config.yaml
n_head: 2
n_kv_head: 1
norm_place: "pre"
parallel_block: true
init_std_qkv: 0.0537
init_std_o: 0.00949
grad_clip: 1.0
decay_fraction: 0.709
final_lr_fraction: 0.0
steps: 3730
Each number is 50 + 10 x the weight over its row's rms, rounded and kept within 0 to 99. Layers, rows and columns count from 0. The size before them is the row's rms in percent of the matrix's.

# layer 2 MLP down (transposed), 512x128, rms 0.0313, rows 451-500, columns 96-127
124:21 58 62 41 51 52 56 59 43 50 33 49 43 54 53 61 45 47 68 45 44 53 49 47 60 47 52 41 51 67 56 42
107:37 54 61 63 58 62 47 60 33 56 44 41 55 65 61 41 46 43 69 58 54 55 64 47 38 53 42 39 42 54 46 59
103:68 54 56 58 54 58 43 40 53 36 53 51 58 53 63 37 53 71 50 53 83 46 60 59 46 54 58 48 53 61 33 36
086:54 49 53 50 49 49 52 62 59 56 55 52 42 56 63 31 60 38 50 25 46 49 68 52 43 45 57 55 41 52 57 67
079:59 55 49 31 54 27 37 49 57 53 59 55 43 54 64 49 62 50 52 37 62 57 39 53 49 57 72 60 59 41 60 52
108:50 38 50 43 56 45 44 58 54 37 34 53 49 47 41 40 64 58 49 56 47 62 41 50 66 75 38 56 54 45 53 45
092:70 50 58 56 59 51 49 56 55 36 37 41 45 50 52 57 43 52 50 66 49 50 51 64 52 72 64 48 49 50 67 63
115:51 47 49 51 44 62 47 57 55 48 38 44 40 59 50 56 40 50 58 46 57 46 45 64 47 55 62 70 63 34 55 37
126:47 46 56 35 59 56 35 49 54 65 31 55 60 49 51 49 37 49 53 50 62 54 48 81 53 72 28 52 41 49 62 43
081:40 57 32 51 58 55 30 64 47 62 50 48 59 55 47 36 56 56 55 50 65 50 52 49 46 46 48 34 45 45 55 42
099:39 52 48 46 39 56 61 42 39 52 62 50 37 44 34 52 39 55 63 69 50 31 32 48 47 61 34 69 58 58 46 40
064:44 57 59 55 52 58 34 41 49 63 52 53 38 56 62 53 37 52 51 57 46 57 57 56 65 47 41 46 60 53 46 36
109:50 46 63 54 50 65 46 58 58 52 55 64 56 40 42 48 52 58 47 49 64 62 46 55 66 57 46 59 40 43 35 50
125:35 40 41 38 54 29 52 51 55 41 49 51 54 53 21 46 61 64 51 49 59 41 54 43 55 45 52 50 46 26 54 43
087:65 48 49 61 34 25 59 47 47 37 63 45 39 43 63 50 49 38 55 50 53 58 45 60 47 38 59 61 50 56 45 39
112:52 56 39 37 54 55 50 65 55 37 50 52 54 36 47 42 58 50 37 42 53 47 45 33 48 48 31 67 46 38 56 49
105:51 46 49 38 51 53 49 44 61 60 62 57 45 50 52 52 57 38 40 54 51 56 56 43 53 48 42 48 50 52 50 50
071:44 53 39 51 41 20 46 33 52 35 31 48 56 44 42 47 41 46 58 54 46 56 39 47 39 34 41 60 48 52 64 60
122:57 53 56 43 67 46 48 67 54 54 47 46 41 56 38 48 61 46 32 57 44 57 61 77 16 51 52 72 47 42 47 54
115:56 30 64 54 58 47 50 47 66 51 45 54 54 57 35 39 40 53 52 41 54 54 60 44 48 50 61 48 40 32 53 61
135:33 65 53 47 54 41 44 39 48 28 36 43 54 52 43 33 31 48 70 41 42 38 40 59 49 73 35 74 49 47 52 40
087:42 69 40 41 55 42 56 57 48 43 67 61 54 62 46 59 70 45 50 33 57 52 57 58 24 56 63 55 49 42 51 40
121:42 53 64 47 45 40 66 38 42 37 32 49 58 46 34 57 30 48 63 55 55 52 42 58 46 42 40 64 50 71 44 42
110:62 51 42 61 66 47 64 37 40 38 44 53 44 48 45 46 43 40 47 36 38 39 34 50 45 47 57 63 51 61 54 43
066:46 54 41 69 48 33 68 58 40 52 55 42 57 43 50 75 42 46 61 37 55 45 53 41 33 50 37 50 50 42 59 40
164:46 32 54 40 55 38 51 47 55 35 45 48 50 44 59 49 42 45 58 62 51 63 55 47 48 49 37 48 55 55 64 44
071:52 41 43 60 69 50 49 60 54 62 57 36 48 47 55 33 37 42 53 40 36 30 41 47 45 49 42 58 65 53 46 80
132:75 58 65 62 65 34 34 55 45 59 56 49 48 43 41 45 53 34 51 53 37 42 33 77 31 68 43 55 50 48 43 58
069:52 28 50 51 59 52 42 44 58 53 52 64 44 62 60 51 43 51 48 48 46 43 50 49 58 59 64 44 53 49 47 41
064:39 53 68 43 48 59 59 51 49 38 48 55 32 61 56 38 54 50 47 51 37 60 74 69 51 48 47 63 49 51 50 49
135:37 56 34 47 56 43 51 49 42 61 48 48 50 51 68 60 60 29 68 59 46 44 52 57 43 46 48 60 51 58 52 45
105:55 60 63 69 55 51 51 34 39 60 55 43 43 43 60 45 47 58 67 53 60 47 52 55 39 46 40 58 43 65 52 65
094:59 61 54 44 52 55 45 52 50 45 75 48 58 49 43 57 39 43 44 40 41 59 56 85 36 41 37 33 48 47 41 60
091:49 42 49 57 55 66 58 56 60 42 44 42 41 62 66 24 49 53 60 47 39 37 59 63 41 55 60 59 65 52 51 58
084:36 45 45 60 48 52 45 59 61 50 68 62 42 52 60 51 56 54 46 43 58 55 66 58 47 54 43 53 56 53 65 44
122:46 33 37 38 66 59 50 42 65 56 41 55 49 44 53 49 28 37 54 41 58 50 37 56 59 37 46 61 44 47 57 40
102:53 63 39 36 54 53 43 68 54 43 38 56 32 58 56 57 46 29 55 49 51 50 51 63 50 36 65 36 46 55 49 49
078:55 53 53 52 49 53 56 38 59 42 44 54 35 49 63 60 34 36 51 45 51 42 44 60 32 58 49 53 44 71 51 32
104:52 56 49 50 56 40 48 55 44 29 39 51 58 53 49 43 49 52 51 60 57 50 43 33 44 38 36 52 47 59 53 57
086:54 52 53 48 47 44 48 55 61 47 52 56 50 54 70 55 63 53 44 46 46 56 47 44 38 63 43 43 49 51 38 40
116:42 67 32 59 44 61 43 51 48 43 40 46 63 44 71 38 57 53 64 62 67 50 66 52 54 65 38 60 48 40 52 38
084:64 43 44 49 62 29 41 56 40 42 64 39 50 52 45 37 39 39 60 48 44 49 38 60 21 59 56 54 41 57 39 55
100:51 35 44 36 56 63 46 55 42 87 47 44 44 54 47 46 62 60 46 40 66 38 47 41 44 65 48 50 45 30 58 43
120:52 40 46 42 62 59 57 58 32 52 32 66 49 55 65 54 52 60 56 56 57 41 40 48 44 58 32 38 53 28 48 61
074:48 43 30 51 61 45 63 47 32 32 51 35 66 47 49 40 46 41 54 63 72 39 53 50 49 46 52 71 64 57 64 43
117:52 43 70 47 54 60 49 50 57 52 64 56 37 55 54 57 67 68 51 49 45 61 55 53 63 44 44 21 53 61 48 41
061:63 54 32 55 52 43 39 62 58 56 34 44 55 58 49 67 45 36 62 53 49 37 37 43 46 65 50 70 52 37 57 49
125:32 57 49 43 39 56 55 54 60 55 46 37 62 65 35 50 46 58 54 51 38 53 48 38 51 38 35 66 36 47 49 46
073:41 43 43 56 51 33 46 74 44 32 52 62 51 43 50 35 44 62 69 43 55 57 62 46 58 57 49 55 48 68 67 72
099:43 50 35 41 47 43 54 57 43 40 38 44 61 32 53 44 57 48 38 56 50 56 52 39 36 38 51 55 44 55 66 66
# layer 2 MLP up, 512x128, rms 0.0483, rows 452-501, columns 96-127
110:74 51 33 28 39 40 52 38 60 46 62 62 46 37 48 56 47 62 40 38 44 48 41 55 64 53 64 54 62 60 49 39
101:32 50 48 42 43 40 62 57 44 55 51 52 39 50 41 62 50 33 47 35 02 42 47 32 52 46 47 50 52 41 71 59
088:35 49 42 43 58 51 46 37 39 35 54 51 63 46 43 70 44 51 48 80 43 41 33 38 55 51 45 49 65 42 34 32
079:44 47 61 72 40 63 61 49 46 50 46 53 63 44 51 52 37 41 49 55 39 40 62 38 42 44 35 52 36 62 31 50
096:52 65 50 61 43 55 66 45 43 62 63 46 58 53 67 58 32 53 51 47 50 42 66 51 39 29 52 40 45 63 44 52
089:29 47 39 48 36 48 52 41 52 61 59 61 52 45 52 46 61 60 48 33 48 53 48 41 46 29 46 41 45 53 27 24
109:46 55 49 44 62 26 67 34 55 53 62 51 67 48 54 48 58 40 40 53 42 60 60 25 52 51 42 33 31 68 40 57
118:51 57 50 73 55 48 60 55 46 41 69 55 47 48 52 43 64 54 54 49 40 59 50 35 44 32 64 30 59 54 36 44
091:70 37 70 43 43 48 73 32 47 37 49 58 46 38 52 53 36 44 50 54 35 49 54 51 53 51 56 75 63 56 46 61
102:65 42 57 52 63 35 38 47 64 58 42 51 67 68 60 47 52 42 36 33 48 78 63 57 49 44 65 20 46 47 58 51
065:58 51 59 45 51 39 61 55 51 40 52 46 48 47 42 49 60 51 56 47 49 46 51 34 35 50 58 55 33 44 62 63
104:53 53 34 50 43 35 58 39 43 53 58 36 51 58 62 50 39 41 58 51 35 35 63 46 43 42 49 47 63 55 70 54
113:73 48 57 60 49 69 52 51 54 60 49 47 49 51 76 59 36 49 48 52 34 69 48 51 49 48 53 57 50 77 36 44
089:27 36 55 39 71 67 50 46 65 57 41 59 66 70 51 49 59 61 46 53 43 39 54 44 53 63 46 44 56 53 55 56
101:38 52 61 64 41 48 52 39 40 58 60 43 43 59 49 61 48 51 64 57 41 64 51 65 60 55 71 32 46 55 50 51
108:54 58 46 65 57 49 64 65 38 43 43 45 56 36 49 59 46 71 55 50 50 56 47 54 56 48 49 55 45 51 61 44
075:59 45 62 38 56 78 44 60 54 71 66 52 40 52 58 53 53 60 39 51 46 41 60 54 64 62 61 47 50 47 30 40
129:48 48 39 49 43 52 58 33 52 38 54 59 62 49 63 50 44 57 64 46 52 50 38 13 78 53 52 32 52 52 62 42
121:41 64 36 37 46 60 43 60 34 48 50 52 47 57 69 64 42 52 38 62 44 59 42 59 62 50 44 60 52 77 48 38
134:69 27 59 51 42 60 41 60 60 60 59 60 47 53 65 59 61 58 29 46 58 59 46 45 51 29 53 37 42 52 44 66
087:49 24 64 66 53 57 45 38 48 57 40 48 56 46 54 41 37 48 44 70 47 58 43 42 65 38 46 55 59 58 51 66
121:60 47 34 56 56 55 43 46 51 54 67 51 45 64 71 45 68 51 37 42 47 49 61 46 56 63 65 38 54 48 59 52
102:28 53 63 45 27 52 39 58 61 61 63 50 61 60 61 49 54 51 48 58 56 56 70 52 59 49 43 21 43 41 40 54
070:51 41 58 36 51 58 31 42 62 48 45 54 43 64 51 28 67 53 41 58 39 57 42 54 56 54 60 47 44 57 33 56
143:56 65 53 63 52 66 54 59 56 54 60 45 51 55 49 46 60 54 38 49 55 44 49 42 50 41 56 52 39 38 44 59
072:43 58 60 42 27 49 49 40 47 36 44 70 57 55 43 59 65 58 35 61 73 65 55 43 50 44 52 41 44 35 51 27
118:24 48 31 45 30 72 69 51 48 33 49 55 45 60 61 55 54 67 46 47 63 59 66 28 66 36 54 43 59 50 63 45
085:49 69 54 48 43 50 53 52 40 49 51 28 56 41 51 48 52 53 51 45 60 63 60 51 42 43 43 63 58 44 52 58
066:70 45 37 58 40 43 49 54 61 65 56 49 61 46 47 60 47 61 55 43 67 39 39 29 51 55 53 38 60 40 50 62
117:55 45 78 57 41 51 45 54 61 39 53 56 52 57 31 36 41 59 39 32 57 59 49 46 53 54 45 31 48 45 52 57
109:35 34 41 34 49 45 35 67 57 38 48 66 48 69 39 49 55 35 38 52 37 51 48 41 55 48 52 39 68 37 46 36
105:44 46 43 52 42 42 53 46 39 47 34 44 45 60 53 44 68 58 51 57 44 40 42 17 61 61 64 67 50 57 60 33
087:52 60 53 40 44 38 47 37 36 51 50 58 57 42 39 71 51 52 44 55 60 66 39 32 50 48 48 36 31 50 46 38
086:66 53 56 37 54 48 59 34 40 52 43 37 55 49 35 53 45 49 47 55 43 37 37 43 53 52 58 51 42 41 34 56
120:52 68 72 60 37 45 54 60 43 43 66 52 61 64 51 56 71 58 52 61 49 55 58 47 41 63 54 37 55 45 43 54
102:53 43 62 63 54 47 58 28 50 57 67 40 68 45 51 51 55 68 50 54 49 56 54 33 49 54 48 64 50 43 41 44
084:29 48 47 50 56 44 43 58 48 62 58 47 67 54 36 46 65 71 43 54 41 61 51 48 70 49 58 56 64 34 44 69
111:52 43 54 47 35 58 53 35 49 81 62 54 37 45 48 49 46 54 45 45 48 49 58 62 55 65 55 48 37 26 58 51
085:53 43 47 53 61 54 49 48 46 57 54 45 55 54 42 55 35 46 51 53 50 38 53 51 62 48 51 64 53 49 58 64
117:55 35 61 38 49 45 65 40 40 57 60 55 38 67 30 57 47 54 34 38 38 51 37 52 48 45 63 39 58 58 53 56
082:32 55 49 47 31 65 48 47 68 57 45 60 54 43 62 57 59 59 43 47 55 62 60 39 72 40 51 55 58 43 58 38
094:52 63 52 64 44 39 60 46 57 22 54 64 63 53 61 60 49 45 64 59 29 54 54 63 57 34 57 51 56 74 37 46
121:44 59 49 55 43 38 39 44 63 61 61 36 47 47 27 46 59 47 50 34 54 54 52 52 42 54 55 56 46 68 47 39
079:41 56 66 44 34 52 45 46 64 56 49 61 35 62 50 57 53 60 45 38 24 71 45 51 52 53 49 30 27 43 27 51
109:51 60 33 56 39 41 50 48 47 46 37 41 58 45 51 54 31 31 52 48 45 44 43 46 36 58 53 83 41 37 44 59
070:30 45 66 44 45 50 52 32 47 26 62 52 47 39 57 35 52 68 42 42 58 66 69 54 53 45 50 40 41 62 46 49
136:77 36 40 59 59 37 54 38 40 56 63 49 42 36 73 63 45 54 40 39 53 60 70 55 58 56 71 44 43 51 51 45
075:64 61 57 44 47 64 55 25 53 65 47 37 54 56 55 53 48 38 38 58 50 38 35 46 39 46 47 43 58 32 31 31
102:68 55 57 54 53 52 43 43 60 68 62 57 43 72 45 56 50 46 64 51 53 44 52 57 62 55 43 46 61 43 24 40
082:61 53 55 49 41 37 56 45 39 58 61 41 42 57 45 48 45 31 46 51 53 64 36 41 71 39 36 46 55 41 53 47